Each number is 128 + 24 x the weight over its row's rms, rounded and kept within 0 to 255. Layers, rows and columns count from 0. The size above them is the row's rms in percent of the matrix's.

# layer 5 MLP up, 384x96, rms 0.138, rows 305-340, columns 0-95
size [106  94  82 111  93 111 106  98  90 104 113 110 103 106  78  99 105 111  99  96  85 101 113 109  99 106 113  88 102 103 100 108 101  88 107 106]
[[124 128 100 135 101 115  87 133 120 128 148 138 148  86 104 137 105 138 142 104 182 118 126 129 135 138 130 111 155 123  91 128 113 137 173 164 159  92 129 152 125 129 141 122 189 100 108 146 125 124  98  82 125 128 131 127  87 175 142 145 131 145  97 126 174 154 144  90 127 146  94 121 123 133 123 102 131 127 123 127  97  93  89 161 144 122 182 121  97 111 172 166 128 117 127  92]
 [136 104 131 111  75  95  92 101 122 148 118 145 105  91 127 130 109 139 132 107 117 110 116 154 138 119 183 148  98 133 110 165 110 134 134  69 112 128 122 125 112 141 157 141 178 103 143 116 154  94 143 146 134  90 102 122 131 124 154  80 108 119 153 122 100 127 147 118 119 125 107 109  51 129 121 112  96 107 137 119 148 125 134 112 160  98 168 141 147  98 135 119  94  89 143 101]
 [ 63 110 133 154 113 161  82 162 126 120 111 106  99 113 117 103 144  95 129  95 141 100  71 174 141 107 156 131 148 122 139 124 127 119 144 155 108 107 131 122 113 113 159 131 100  98 153 129 103 108 120 141 166 174 125 111 101  91 138 122 141  86 140 150  93 165 149 120  96 133 139 119 123 123 153 121 123 129 165 145 138 176 121 129 163 143 160 123 132 157 119 124 105  87 163 144]
 [134  91 116 141 106 143 139 115 116 135 115 110 130 103 125 128 132  78 121 122 120 108  67 133 160 148 156 114 161 120 134 126 130 100 151 166 125 153 162 131 124 141 108 132 117 137 138 125  95 141 117 113 188 153 104 117 118 145 104  98 144 125 148 123  97 131 161  72  67  99 138 139 104 171 138 123  83  96 177 103 135 138 105 105 164 149 135 134 105 146 103 102  99 124 167 112]
 [165 134 113 107 149  96  77 148 115 122  85 106 128 124 132  90 106 151 149 107 132 126 118 124 123 149 148 130 121 162 145 130 152 128 130 115 132 163 165 125 140 150 104 105 123 129 124 129 112  84 111 124 129 103 116 121 100 134 125 139 139 106  85 143  90 102 120 122 150  91 152 139 114 146 182  78 156 144 157 130 127 138 152 145  84 132 121 146  55  85 152  69  99 135 119 131]
 [ 47  85  91 165 150 132 144 151 150 135 144 144 140 111 113 150 149 118 143 133 147  88 125 146 140 160 155  75 136 123 121 141 105 137 131 165 135 143 112 141 106 147 158 152 101  91 111 148 144 127 120 156 119 141 145 106  99 114 148  90 139 137 120 134 144 131 146 161 121 145 120 134 100 135 207 129  97 148 140 125 135 122 141  93 110 115 165  96 174 155 162 110 125 141 138 133]
 [108 163 120 157 107  93 139 148 137  83 137 118 121 115 122 140 136  98 149 130  86 118 138 173 148 156 131 128 123 145 152 182 149 143 141 169 130 123 128 129 144 184 131 146 164  74 139  84 115 138 157 174 144 132 123 133 111  88 136  88 113 154 105 134 124 126 159 110 106 145 147 113 168 153 161 125 146 109 130 140 109 123  86 109 144  86 148 111 139 161 105 148 156 134 159 108]
 [139 117 124 131 102 107 104 156 113 138 126 109  78  80 130 136 144 130 134 123 114 104 146 128 152 129 158 125 182 117 115 100 166 172 152  76 117 145 162 145 119 123 166 167 139 127 155 110 164 113 125 112 121 139  76 110 136  85 124 127 173 153 119 147 116 140 126 109  98 151 125 147 149 105 130 125 190 119 137 162 137 105 132 120 170 156 125 111 139 137 110 122 180  98 149 147]
 [125 115 127 160 121 132 122  92 118 151 142  77 143 118 118 139 118  97 154 150 118 147 140 104 150 108 158 156 128 135 115 136  97 166 130 130 106 126 154 158 118 153 161 144 110 111 146 107 135 156 102 124 114 158 119 158 102  71 122 140 184 120 118 139 100 163 137  89 132 152 161 162 110 100 101 102 100 128 164 145 123 123 141  97 142 190 165 140 137 148 170 148 142  91 165 140]
 [122 105 135 150  87 127  57 155 127  97  95 144  92  37 143 139 161 155 114 135 149  98 115 156 186 171 177 115 165 151 125 148 140 147 162 100 138 145 136 110 148 140 143 155 134  97 142 110 116 115 135 130 125 141 114 107 137 136 134 143 148 130 146 129 159 122 139 119 136 127 152 138 105 127 133 116 146  81 163 150 120 151 122 119 151 155 123 111 140 132 152 151 138 119 136 158]
 [108 103  76  84 152 127  96 143 118 116 133 139 125 150 141 139 148 135 112 121 122 139 128 145 143 144 158 146 130 122 168 159 128 152 121  93 133 135 156 103  65 147 114 170 144 119 157  89  89  99 189 126 106 105 107 126 108 135 177 127 159 148 136 125 103 161 155 147 141 132 137  69 101 150  99 126 127 133 153 151  88 119 136 134 126 130 165 139 116  68 122 126 139 115 134 130]
 [133 126  82 111 133 101 118 113 134  94 150 144 172 105  94 186 103 130 122 143 112  94 121 143 156 158 131 137 108 113 147 115 147 164 144 108 106 104 116 117  60 159 181 105 148 131 183 133 109 148 146 109 159 184 121 115 150  74 128  84 118 135  93 125 117 117 142 169  96 119 145 136 106 139 124 123 141 113 104 135 119 145 128 120 130 126 137 128 159 144 129 169 125 134 119 122]
 [ 95 114 127 137 135 124 128 152 133 114 133 125 125 108 129 151 120  86 139 133 137 103 109 142 119 115 152  64 154 135  93 105  96 122 114 133 133 138 140 141 134 156 173 117 110 133 119 117 117 138 153 145 108 153 105 146 107 136 176 132 151 131  71 166 131 118 189 124 116 144 125 135 172 117 125 105 149 113 107 180 123 118  79  67 131 127 149  99 187 158 136 105 124 101 161 112]
 [ 85 100  81 141 112 152 112  94 134  99 101 139 127 122  97 131 124 127 130  93 136  88 148 117 122 127 102 105  80 116 128 137 102 159 141  95 132 100 116 126 101 161 149 217 121 112 139 108 105  97 186 111 127 111 135 128 108 153 149 111 177 139 101 147 121 167 124 107 100 127 135 184 145 137 128 131 109 127 110 109  80 128 127 135 130 120 143 108 142 110 109 137 122 122 158 129]
 [119 169 144 161 121 104  83 101 132 136 100 129 156 113 163  82  98 136 155 162  78  84 150 179 140 125 117 135 143 135 123 128 148 117 144 169 153 129 126  86 147 110 165 140 142 100 125 111  80 115 120 122 143 103 142 133  87 123 109 152 163 122 145 152 103 114 131 116 129 130 130 154  85 182  95  92 131 112 113 129  94 132 118 139 108 140 144 120 142 155 130 108 157 116 172 136]
 [118 133 101 125  92 143  84 129 133 129 114 152 121 125 117 104  86 135 113 117 157 119 124  90 129 126 124  53 147 129 125 132 110 140 145 169 142 134 124 140 149 136 161 197 129 112 100 136 139 114 148 112 132 139 114  99 128 135 144 132 181 111 127 104 112 168 151 135 129 124 128 163 171  98 169 112  98 110 152 136 139 150 126 104 159 155 125 137 135 129 131 129  98  72 196 102]
 [ 90 127 143 121 114 117 130 109 129  97  85 102 128 124 132 124 170 103 108 109 120 137 140 110 123 140 143 109  91 105 128 151 126 105 126 128  93 137 147 180 125 136 158 124 156 142 117 158 129 138 144 126 131 154 128 144  96 124 175 142 137 130 151 158 115 135 186 127 145 116 140 106 132 108 154 113 144 142 140 190 154 122  73 131 106 188 140 120 191 174 166 118 122  97  95 137]
 [ 89 101 127 123 134 146 133 150 132 143 112 125 129 147  96 163 104 134 118 113 130 130 109 123 140 140 200 108 141 110 128 185 150 128 126 129  87  83 160 145 109 155 112 110 146 119 149 112 133 132 134  87 108 165 138 160 129 114 114 138 132  91 146 147 170 154 180 118  89 113 134  98 103  95 166 105 124 147 102 153 120 148 134 147 126 112 121  96 126 135 192 144 116 104  90 155]
 [136 132  91 157 125  89 140 161 119  95 114 118 114  90 149 172 133 141 149 112 123 134 118 154 157 137 141 160 134 113 132 164 161 142 111 112 142 101 147 127 105 149 164 102 105 117 148 167 121 172 163 139 145 116 116  93 118 118 131 135 117 115 109 138 134 152 184 142  98  97 128 117 111  89 164  83 179 151 172 157 113 128  71 113 174 124 137 114 135 132 149 146 151 138 136 131]
 [109 113 132 134 113 107  75 130 108 119 119 130 136 109  92 116  95 118  76  89 122 127 113 159 165 165 138 145 111 104 152  98 158 108 102 151 112 126 150 137 121 100 175 124  87 115 135 132  82  79 114 135 111 161 128 136 104 130 135 153 178 149 133 109 152 155 177 142 140  97 152 152 146 158 154 130 121  80 105  97 145 124 137 162 159 119  98 112 150 109 132 120 151 136 119 106]
 [114  57 137 161 131 132 144 168 157 172 121 139 103 139  99 121 122 135 121 125 133  91 117 138 115  91 159 161 140 125 104 126  88 140 147 153 139 135 105  84 100 143 158 146 139 141 104 148 116 119 156 133 130 175 119  99 121 111 151  91 141 144 122 138 115 143 157  81 125 109 154 107 153 122 117 127 123  93 152 124 112 140  97 100  98 170 164 119 139 196 115 141 102 152 149 115]
 [ 84 136  71 172 118 146 113 136 136 120 106 122 130 150  81 102  87 144 138 115 122  61  98 145 104 145  88 133 108 129 114 105 133 128 124 121 133 116 167 158 121 154 116 121 127 133 131 118 102 131 125  79 118 140 106 100 129  98 118 116 193 103 111 133 157 174 121 104 144 119  97 139 131  96 165 121 136 152  80 159 142 165 121 108 171 134 146 115 117 149 129 110 129 142 145 131]
 [ 81  91 116 120 109 126 108 153 173 108 105 118 143 105 137 113 137 103 133 114 145 108 121 145 111 147 141 129 115 107 149 134  99 121 120 116 182 134 159 139 107  89 130 159 130 143 157 118  79 128 121 114 166 132 119 130 102 157 133  90 119 165 115 124  84 165 141 160 111  90 111 124 117 218 141 107 145 119 122 127 144 118 133 131 123 130 160 114 139 181 100 125  80 115 131 149]
 [115 125 130 157  81 142  87 114 142 110 137 103 151 137 169 137 142 122 153 138 154 125 109 158 184 123 117 113 143 123 131 128 111 129 131 128 117 154 141 125 111 117 146 152 159 115 185 126  96 109 119  71 152 162 133 135 114 109 118 115 142 103 163 112  66 150 149 118 108 118 134  97 165 122 111 123  93 139 140 147  90 188 125 116 147 182 157 106 156 149 107 120 125 119 154  99]
 [121 134 155 150 105  93 107 113 136  96 122 131 159  98 135 167 124 123 169 112  94 133 109 149 158 135 170 133 150 135 169 154  96  99 133  94 133 161 108 144 160 109 158 132  96 128 126 126 119 127 104 148 134 139 115 117 125 112 130 130 114  66 125 155  89 159 187 139 163 124 101 127  99 130 157 110 103 169 116 122 115 164 134 117 137 112 110 101 134  96 116  66 153  92 126 120]
 [112  98 131 109 137  80  76 155 103 116 131 126 114 129 124 159  75 101 110 166  82 148 115 132 128 157 136 139 132 139 118 112 117 152 180 104 154 149 146 120  87 147 146 117 131 111 117 158 125  75  89 133 119 147 129  76 111 112 134 108 181 138 117 158  94 140 129 126 125 138 125  84 165 163 128 127 124 100 124 143  97 127 104 138 100 149 151 101 177 129 134 132 135 110 128 103]
 [111 115 125  96 117 132 138 139 125 167  84 125 155 109 142 126 124 159 120 126 116 147 158 103 115 110 161 120 107 139 164 138 122 149 146 123 205 149 143 182 156 150 162  94 130 146 119 127  97 111 115 109 126 133 100 179 122 170 143 131 145 132 124 107 156 166 114 104  70 142 116 139 158 168 139 119 106 143 136 136 101 123 116 112 130 126 162  92 126 174 138 142 160  96 154 154]
 [ 96 129  96  86  95 143 143 146  49 154 139 101 121 113 141 120 127 167 143  94 116 111 164  94 133 149 157 110 167 137 161 153 155 131 167 132 115 135 176 152 130 127 142 122 119 126 125 100 129 129 130 146 184 119 137 114 148 151 139 167 140 125 107 163 126 109 135 102 155 171  95 120 138  86 118 111 122 117 127 130 124 136 103 124 169 124 120 108 198 143 126 123 134 136 105 131]
 [109 115  99 159 142  86  95 151 125  95 138 136 109  82 161 116 131 145 109 143 143 107 153 130 123 127 144 145 103 119 155  84 105 142 162 145 167 127 127 144 135 137 124 140 152  99  94 103  95 116 158 121 130 146 132 111 106 159  94 108 175  98  65  81 104 153 130 146  83 115 136 134  76 174 116 113 135 126 125 129  94 120 130 100 123 142 155 123 129 152 124 101 123 126 174 139]
 [134 131 119 177 141  86 109 103 130 115  69  96 122 127 140 181 121  96 141 149 101 126 119 145 132 122 131 105 134 176 144 155 147 125 160 121 169 106 152 138 170 141 144 144 173 138  85 144 158  89  79 128 162 171 105 113 130 122 128 139 137 113 140 115 100 102 147 141 152 132 137 131 134 114 122 123 108 128 130 168 100 175 126 126 139 134  83 155 158 125 147 100 155  89 124 117]
 [130  82 127 105 123 100 123 147 119 143  85 145 149 114 136 116 126 130 112 104 123  84 102 101 129 175 126 164 130 132 181  98 112 129 134 144 184 132 114 120 140 126 130 152 169 143 137 118 130  95 148  99 133 159 147  70  73 119 121 134 137  80 129 127  86 123 133 152 167 143 115 163 149 163 152 104  80 103  88 125 133 121 150 123 118 138 108 111 157 101 144 142 110 139 146 141]
 [125 141  59 152 112 170 111 160 131 110 130  95 122 128 163 150 131 130 135 143 146  84 124 112 108 135 116  66 113 121 134 153 137 145 119 114 113  95 137 151 149 146 143 151 123 112 151 112 119 140 140  81 125 150 129 108 131 101 147 138 128 114  98  79 129 155 182  99  95 108 107 138  93 112 131 119 132 136 150  97 109 136 157 134 141 118 172 125  98  89 201 149 136 118 128 147]
 [139 117 111 144 113 158 107  93  93 139  64 129 117  93 115 122 126 141 106 123 131 105 132 167 143 113 149 144 133 168 142 179 102 123 132 139 117 101 158 170 163 144 102 142 107 136  81  93 154  87 184 122  96 145 109 133 128 135 149 133 212 109 140 124 145 145 134 121 123 114 141 154 121 145 134 112 180 118 144 144 113 132 139 153 123 126 160 136 156 102 123 134  97 127 142 131]
 [ 80 129 135 120 113 107 126  87 129  79 122 142 113 131 142 152  74 123 137 150 125 135 156 103 115 176 148 102 118 149 132 166 141 150 189 117 128 124 108 102  80 118 146 146 112  96 175 163 121 140 157 165 176 165 142 123 137 119 128 121 159 144 119 127 106 159 131 131 129 109 132 102 154 120 111 116 147  93 135 159 122 100  95 165  85 101 131 120 154 148 129 162 132 151 109 122]
 [123  99  92 140 130 120 137 125 133  80 160 107 141 157  91 136 147 118 143 138 129 115  86 148 138 115 135  90  87 131 137 136 122 134 122 173 106  97 182 115 112 143 117 120 159  96 121 128 131 102 131  88 113 100  58  86 145 148 146 105 148 149 106 153 157 164 175 110 119 112 153  98 120 151 145 118 134  88 118 133 108 150 127 120 176 128 151 112 110 126 172 129 115 117 102 102]
 [ 83 163  62 122 119 100 105 132 154 102 103 147 157  80 111 180 134 130 127 124 114 130 122 124 145  88 141 115  78 170 163 157 157 141 147 126 151 138 113 144 100 102 129 185 134 100 151 122 129 114 130 167 154 145 103 113 111  91 117 150 124 115 116 107 141 114 110 148 176 120 104 152  89 152 126 111  97 122 147 137 138 110 105 136 119  91 112 109 122 132 157 154 136 140 144 123]]
# layer 5 MLP down (transposed), 384x96, rms 0.131, rows 305-340, columns 0-95
size [111  91  76 107 104 112 105 102  88 103 114 113  97 102  81  97 107 108 102 101  89 102 118  89  99  97 109  87 104 108 108 104 100  85 103 110]
[[143 151 137  70 138 105 106 150  83 117 148 113 154 129 133 133 153 120  74 143 171 159  86 124 140 136 130  99 118 112  82 125 116 137 132 127 123  98 121 147 135 153 118 142 157 123 162 102 106 188 142 105 133 106 156 119  89 136 138 173 129 117 132 130 138  75  99 102 148 154 122  90 154 119 121  90 164 139 128 106 122  95 107 151 141 131 136 101 111 146 164 115 147 115 100  93]
 [149  91  95 130 135 121 128 104 147 109 106 132  96  97 143 159 146 181 108 114 122 147 139 111 127 134  81 159 134 141  82  93 163 138 108 141 150 130 112 138 139 122 115 116 180 159  84 112 150 158 126 125 164 125 118  98 109 105 161 160 128 161 105 119 128 136 101 114  93 113 156 166 116 130 104 113 124 188 124 104 138 156 122 127 177  70 142 133 160 127 126 127 144 119 104 117]
 [108 131 169 123 111 143  75 124  93 148 159  70 180  97 122 130 113 120  69 111 150 158 131 130  89 105 135 148 123 159 128 140 175 119 119 118 162 142 121  97 122 149 121 102 129 132 149  94 144 155 120 104 114 136 105  99 149 109 110 156  80 159 147 100 163 171 146 150  90 124  91 161 135 143 109 115 125 132 105 124 109 144 120  88 143 134 157 153 125 116 126 118 144 141 133 141]
 [108 118  89 160 128  77 148 161 162 122 162 120 122 130 158 175 127  83 147 124 162 147 180 139 121 137  83 130 134 115 111 141 134 147 171  89 100 164 142 118 110 125 150 119 125 162 134 145 151 161 153 117 148 123 114 117 140 141  93 139 115 142 103 138 164 107 151 174  79 133 124 118 154 129 123 113 148 124 139 105  83 163 169 122 133 115 147 153 119 121 103 166 154 153 120 123]
 [147 147 115 115 172 148 106 151 119  87 116 146 124 135 161 139 117 160  83 126 129 141 154 144 143 104 117 128 148 118 131 160 147 113 143 119 120 143 167 156 109 125 115 104 136 103 125 160 101 122 132 119 141  69 124 121 113 105 146 135 137 157  88 106 103  94 140 171  95 214 182 127 169 104 181 125 149 131 140 121 119 119 137 132 124 125 153 135 133 105 118  87 135 133 100 151]
 [124 118 153 169  91 125 173 161 140  99 136 121 122 108 132 140 129 154 164 123  90 136 155 164  98 138 118 130 158 119 115 149 109 124 123 137 133  97 153 123 115 101 108  97 133 131 124 150 157 108  59 165 128 158 141 125 109 172 151 157 159 127 135 149 157 113 106 138 103 147 151 171  96 125 152 128 143 164 156 117 183 127 172 122 139 114 144 188 152 150 114 125 121 139 151 136]
 [116 159 128 163 126 140 129 128 116 115 123 128 142 137 110  91 147 118  94 110  98 126 180 130 140 114 128 112 132 123 104 203 130 126 140 159 119 158 138 112 135 139 133  88 150  66 106 145 121 145 124 111 115  93 147 139 169 141 142 126  92 133 173 110 149 110  98 120 123 126 111 132 178 104 133 167 133 132 100  75 152 123 156  88 120 118 119 184 132 143  99 148 167 119 103 108]
 [138 131 132 106  63 128  97 109 130 117  99 112 120 117 138  86 131 161 160 126  91  74 137 124 141  71 108 146 146 141  76  97 107 156 119 103 141 120 156 129 128 133 150 136 116 173 160 130 167 124 108 109 143 131 114 136 104 109 134 181 132 133  81 184 142 145 113 152 125 109 146 131 154 137 147 182 149 152 115 122 150 112 169 126 147 126 139 117 117 146 127 128 124  94 115 103]
 [119 173 139  75 169 178 157 101 116 150 131 120 121 161 114 140  90 120  91 118 111 147 126 138 115 175 130 135 140 136 152 143 137  97 123  98 120 133 128 110 148 115 124 100 151 109 125 137 124 118 169 130 139 125 134 130 132 204  72  93 130 127 121 181 155 103 106 133 143 100  92 129 102 152 139 136 130 138 124 102 182 122 159 127 134 135 123 106 137  84 112  96 148 130 130 101]
 [113  99 144 149 175 187 122  93 167 108 125 143 128 146 113 103 144  80 104 156 106 122 131 149 125 137 121 159  98 143  92  88 135 100 104  99 138 173 103 139 107 154 137 128 151 169 128 132 104 122 149  60 136 130 162 106 152 105  95 129 154 113 100 142 119 139 102 140  98 135 137 116 118 116 112 166 114 129 111 133 153 105 144 125  91 124 118 124 111 181 114 108 118 109  87 131]
 [146 130 102  90  97 126 148 119 147 137 152 148 103 150 143 127 107 124  94 109 140 136 154 165 133  92 127 157 184 164 149 110 148 144 130 102 136 187 149 120 155 115 110 128 143 147  91 164  82 152 113 153 115 123 127 100 108 143 182 120 119 155 122 123 127 129 154 162 126 103 193  97 120 150 105 128 174  97 104 154  84 151 107 125 120 119 156 136 122 120 146 121 111 137 150 124]
 [118 179 104 114 105 105 161 139 124 133 143 122 121 124 163 139 121 112 140 103 111 147 203 121 143 131 119 144 108  52 117 171 169 114 133 128 130  94  95  86 115  93 143 120 119 115 112 161 123 108 107 119 106 124 115 114  94 138 121 127  84 144 120 126 121 145 125 144 112 164 113  98 161 105 110  55 149 134 155 167 126 141 111 145 134 111 133 153 122 126 116 133  89 119 110 127]
 [127 143 131 151 132  88 156 143 154 104 140 176 102  88 113 141 165 152 160 149 122 186 137 133 130 121 144 126 134  82 114 126 106 115 131 116 158  86 106 106 146 158 148 146  99 173 142 157 178 111 148 134 165 113 109 154 121 168 126 128 120 123 119 133 123 130 151  80 128 117 156  90 137 128  86 121 148 150 104 144 116  84 121 138  94  96 135 144 129 140 149 125 161 151  99  95]
 [118 129 102 143 177 167 157 103 128 126  86 114 108 140  96 124 125 143 136  98 130  90 148 141 137 113 145  93 138 125 171 159 134 148 117 133 135 107 140 104 139 101 145 125 135 161 108 116 147 155 148 113  78  90 129 166 151 139 172 183 133 155 125  95 151 123 126 101 100  90 144 104 175 116 135 175 122 172 144  98 156 103 142 145  91 128 114 109 154 143 129 129 123 142 137 158]
 [113 119 125 118 134 198 146 133 127 134 132 131 161 214 118 157 139  95 133  83 169 120 137 105 128 152 120 110 174 169 127 161  92 148 130 120 137  85 148  99 154 130 106  87 116 126 160 148 132 120 100 141  92 154 152 110 117 129 113 106 135 108 129 167 149 125  88 131 125 119 157 104 148  95 135 105 120 128 146 109 138 130 140 121 158 122  94 108 163 155 118 127 100 117 114 141]
 [141 116 106 114 135 160 124 121  88 148 135 124 114 130 105 123 169 147  69 125 107 162 137 134 118 113 102 114 125  98 124 167 114 100 143 149 155  97 116 129 136 141 168 104 111 124 157 119 138 136 128 127 149 105  91 149 185 150 181 157 135  99 143 123 139 104 138 109 138 143 129 111 121 110 134 154 129 153 164  85  98 108 176 165  66 158 161 107 116 162 141 170 128 130 126 129]
 [138 169 142 103 131 129 128 141  85 141 119 123 102 188  77 108  72 139 128 119 122 101 159 109 127  97 140 133 165 138 141 142  95  84 137 127 112  99 166 135 166 148 125 116 126 115 122 102 136 133 155 100 124 109 141 116 142 136 117 153 101 124 104 175 113 143 150 120 146 127  76 119  93 127 157 177 146 113 159  83 131 129 140 145 121  82 120  91 109 150 162 135 154 111 112 125]
 [114 118 125  80  95 130 144 130 124 142 134  73 143 149 138 114 130 119  63 146 109 137 134 122 140 144 127 150  48  99 144 130 113 174 172 160 138 112 134 140 126 115 183 113 116 103 126 133 111 148 106 129 103 124 102 125 148 142 135 138 160 124 171  99 133 127  98 129  77 153 141 160  91 175 127 160 119 116 143 129 115 115 138 129 140 141 143 125 150 139 117 119 104 147 183 148]
 [144 138 122 108 127 150 135 103 145 125 121 131 168 157  85  72 109 128  96 141 127 142 155 170 101  91  82 186 107 139  73 111 106 133  99 107 120 129 119 114 154 112 134  85  77 102 141 127  99 145 134 107 126 130  94 119 132 118  82 134 118 129 132 128 124 104 160 126 122 116 185 159 132 100 129 166 146 107 116 134  99 127 134 120 143 119 146 140 127 119  98 106 140 105 181 106]
 [115 120 116 103 117 127  90 118 142 150 179 108 135 154 117 134 152  95 151 187 145 136 133 133 166  94 146 154  88 139  98 125 117 170 137  97 142 169 107 123 147 140 112 131 144 171 113 158 149 147 137 121 161 115  90 108 135 134 151 129 127 132  93 123 115 170  91  97 100 127 121 106 105 168 100 150 166 121 102 127 124 161 130 120 101 156  79 149 160 143 134 120 107 137 143 171]
 [145 197 151  90 147 116 128 123 114  93 102 121 103 102 131 130 165 137  97 126 124 135 116  96 139 180 114 127 172 117 152 145 181 104 139 102 165  89 138 142 140 148 133 145  98 103 196 121 148 152 100 147 111 113 137 163 149 156 128 143 116 120 124 113 137 117 111 144 164 158 145 156 103 108 103 114 124 126 141 125 115 163 128 158 119 106 135 119 147 102 106  79 112 138 101 144]
 [145  94 116 110 144 156 142 142  66 151 102 144 104 126  91 122 130 157 114 113 109 147 143 119 160  98 140 134 138 132 127 168 125 100 124 122 129 115 111  87 127 122 136  76  79 123 136 104  93  98 168  78 115 132 101 116 128 142 163 118 125 111 154 105 125  94  89 111  76  81 170  97 159 113 112 157 125 147 124 138 148 123 167 120 116 116 100 112 142 155 127 157 114 149 115 140]
 [135 157 148 162 148 181 147 123  76 120 110  63 107 120  73 121 165 119 134 119 117 144 163 127 134 107 136 106 166 133  93 107 156 141 143 157 129 104 149 124 142 113 173 117 166 149 141 136 145 148 115  84 122 159  44 126 132 131 129  99 136 137  98 156 145 116 147 175 107 112 134 139 114 144 114 160 111 110 119 126 138 143 129 138 144 156 139 157 110 130 108 142 123 132 129 134]
 [117 161 161 134 127 163 110  95 143  90  83 130 152 112 120 120 115 136 100 121 153 156 173 148 183 132 101 147 149 121  99 126 106 110  99  94  97 143 117  99 120 140 157 148 154 129 140 132 123 127 102  74 172 140 147 137 146 119 110  86 160  80 145  95 151 140 146 109 123 148 167 121 109 105 146 164  99 102 118 158 130 154 126 132 129 111  89 138 161 125 114 101 118  90 122 131]
 [172 146 141 118 114 109 151 148 149 118 120 118  96  99 151 142 121 103 123 198  76 125 128 151  88 139 101 117 119 170 141 149 131 118 113 153 147 141 138 129 129 112 148 151  98 154 143 132 151 128 104 154 192 133 107 124 152 171 109  87 158 115 128 143 115 152 139 154 141  89 114 125 138 132 135 122 140 143 131  96 160 185 132 132  90 146  95 124 106 150 133 154 100 157 112 171]
 [ 92  81 129 125 116 170 107 132 128 161 141 112 122 169  94 106 127 114 129 137 137 118 104 129 158 126 135 102 133 159 104 153 110 138 124 132 120 158 146 112  88 112 135 123 124 130 175 109 163 123  99 107 149 124 127 175 120 108 151 137 133 118 131 181 108 114 165 119  55 148 143 104  91 129 155 184 131 144 113 134 133 119 172 101 147 163  99  97 138 134 106 115 107  85 143 115]
 [113 136 101 131  75 132 121 137 107 122  98 119  99 133 116 139 115 146 175  97 132 116 138 124 133 101 149 120 126  89 151 189 142 128 154 116 104  52 125 109 146  88 143 185 113 129 131 147 108 170 163  97 164 101 137 143 146 183 128 103 123 122 121 134 116 145 102 102 153 136 141 154 141 157 100 135 131 127  97 134 125 127 109 138 163 110 133 186 146 129 132 129 119 124 129 161]
 [160 117 121 126 171 130 156  58 165 100 119 177 113 124  95 160 130 114 121 167 127  98 101 124 125 136 109 134 113 130 161 156 132 113 114 166 139 133 124 135 126  92 147 153 116 131  96 107 151 148 170 148  90 111 116 115 135 126  95 134 136 149 143 102 123 137 159 133 107 101 153 123 144 164 126 118 127 130 175 121 129 106 124 143 134  92 120 101 180 106 114  78 179  93 142 118]
 [123  95 158 156 106 162 118 115 125  66 101 111 163 140 129 129 128 162 113 116 109 109 122 102 121  93 165 157 115 151 142 118 119 144 122 159 122 151 138 123 127 143 151 154  64 119 142  87 128 153 108 102 157 113 169 149 132 100 131 141 131 105 118 120 152 162  84 133 107 113 181 119 124  97  96 167 142 110 146 121 122 128 204 107  99 102 127 119 151 133 136 139 115 123 143 136]
 [126 121 146 148 138 160 127 110 156 141 125 132 128 133 101 100 120 142 125 116 119 120 137 158 137 117 124 164 155 154 105 126 138 142 189  95 113 147 139 128 160 116 136 119 113 113 131 142 137 157 126  78 125 133 137 167 155  91 102 156 158 101 104 175 104 140 123 139 123  96 155 102 138  64  69 164 160 157 100 113 122  94 122 121 111  94  84 128 122 151 124  84 161 100 105 122]
 [131 139 123 118 140 127 113 141 114 132 149 135  96 152 112 104 123 117 133 138 142 121 138 139 118 110 104 132 141 203 122 139  77 103 117 151 152 154 129 170 158 146 142  90 178 103 107 159 148 129 110 106 136 189 143 154 129 137 130  92 128  99 131 172 162 108 151 127 129  44 109 115 108 102 113 141 105 111 107 141 117 134 112 151 127 144 110 144  86 131 119 156 113 115 135 173]
 [125 100 164 128 141 165 138 115  95 140  92  93 106 195 109 161 132 153 125 166 138 171 121 132 129 105 126 111 117 105 123 106 148 110 133 153  95 122 112 102 108 132 106 168 141 144 134 130 107 127 118 152 117 146 124 153 147 165 126  78 126  82 153 106 128  89  73 117 143 146 111  98 160 155 148 156 130  89 125 137 136 109  77 114 138 127 117 130 121 123 124  93  99 129 141  80]
 [136 135 121 109 134  91 142 103 162 143 108 138 138  89 108  72 107 117  94 132  83 128 114 151 124 141  79 137 163 129 170 140 151 150 154 112 156 107 161 151 127 131 157 134 117 152 116  97 152 134 161 142 131 102 111 106  88 149 105 145 134 115 157 109 106 159 167 145 123 109 132 111 147  86  92 128 127 118  94 135 123 116 131 159  99  84 138 187 122 132 110 172 144 160 143 118]
 [156 109 117  88 114  89 115 174 141 116 113 126 122 139 125  99 146 150 152 129 156 156  74  95 114 123 103 147 146 130 130 158 104 115  90 123 173 171 112 140 135 127 135  96 131 116  86 131 118 117 135  71 131 110 112 130 147 118 147  99 121 117  93 139 117 148 144 144 122 138 152 132 134 161 145  91  79 105 108 116 101 135 127 110 203 130  89 135 134 104 130  89 175 132 128 131]
 [152 106  91 184 144 118 113 138 157 105  97 131 102 106 126  82 132 154 141 118  87 113 120  81 133 151 127 164 115 107  96 127 137 134 156  93 168 102  95 100  79 141  88 144  92 114 122 130 128 133 160 155 134  88 154 133 113 153 101 123 104  97 118 105 139 120 110 108 148 137 183 115 167 104 126 122 152 104 150 104 122  99 131 130 153  93 126 133 155 146 115 104 116 122 117 156]
 [ 95 107 134 114 106 154 159  93 117 140 173 148 145 140 137 124 109 127 120 103 138 180  72 147 131 120 156 124 145 147 124 147 131 141 111 169 129 154 126 100 100  97  88 124 153 136 125 127 128 123 109 133 110 137 118 179 113 102 148 131 138 176 127  99  95 150 117 133  88 168 116  96 153 144 151 111 104 125 135 112 173 148  69 101 129 153  94 105 149 114 156  92 133 107 127 156]]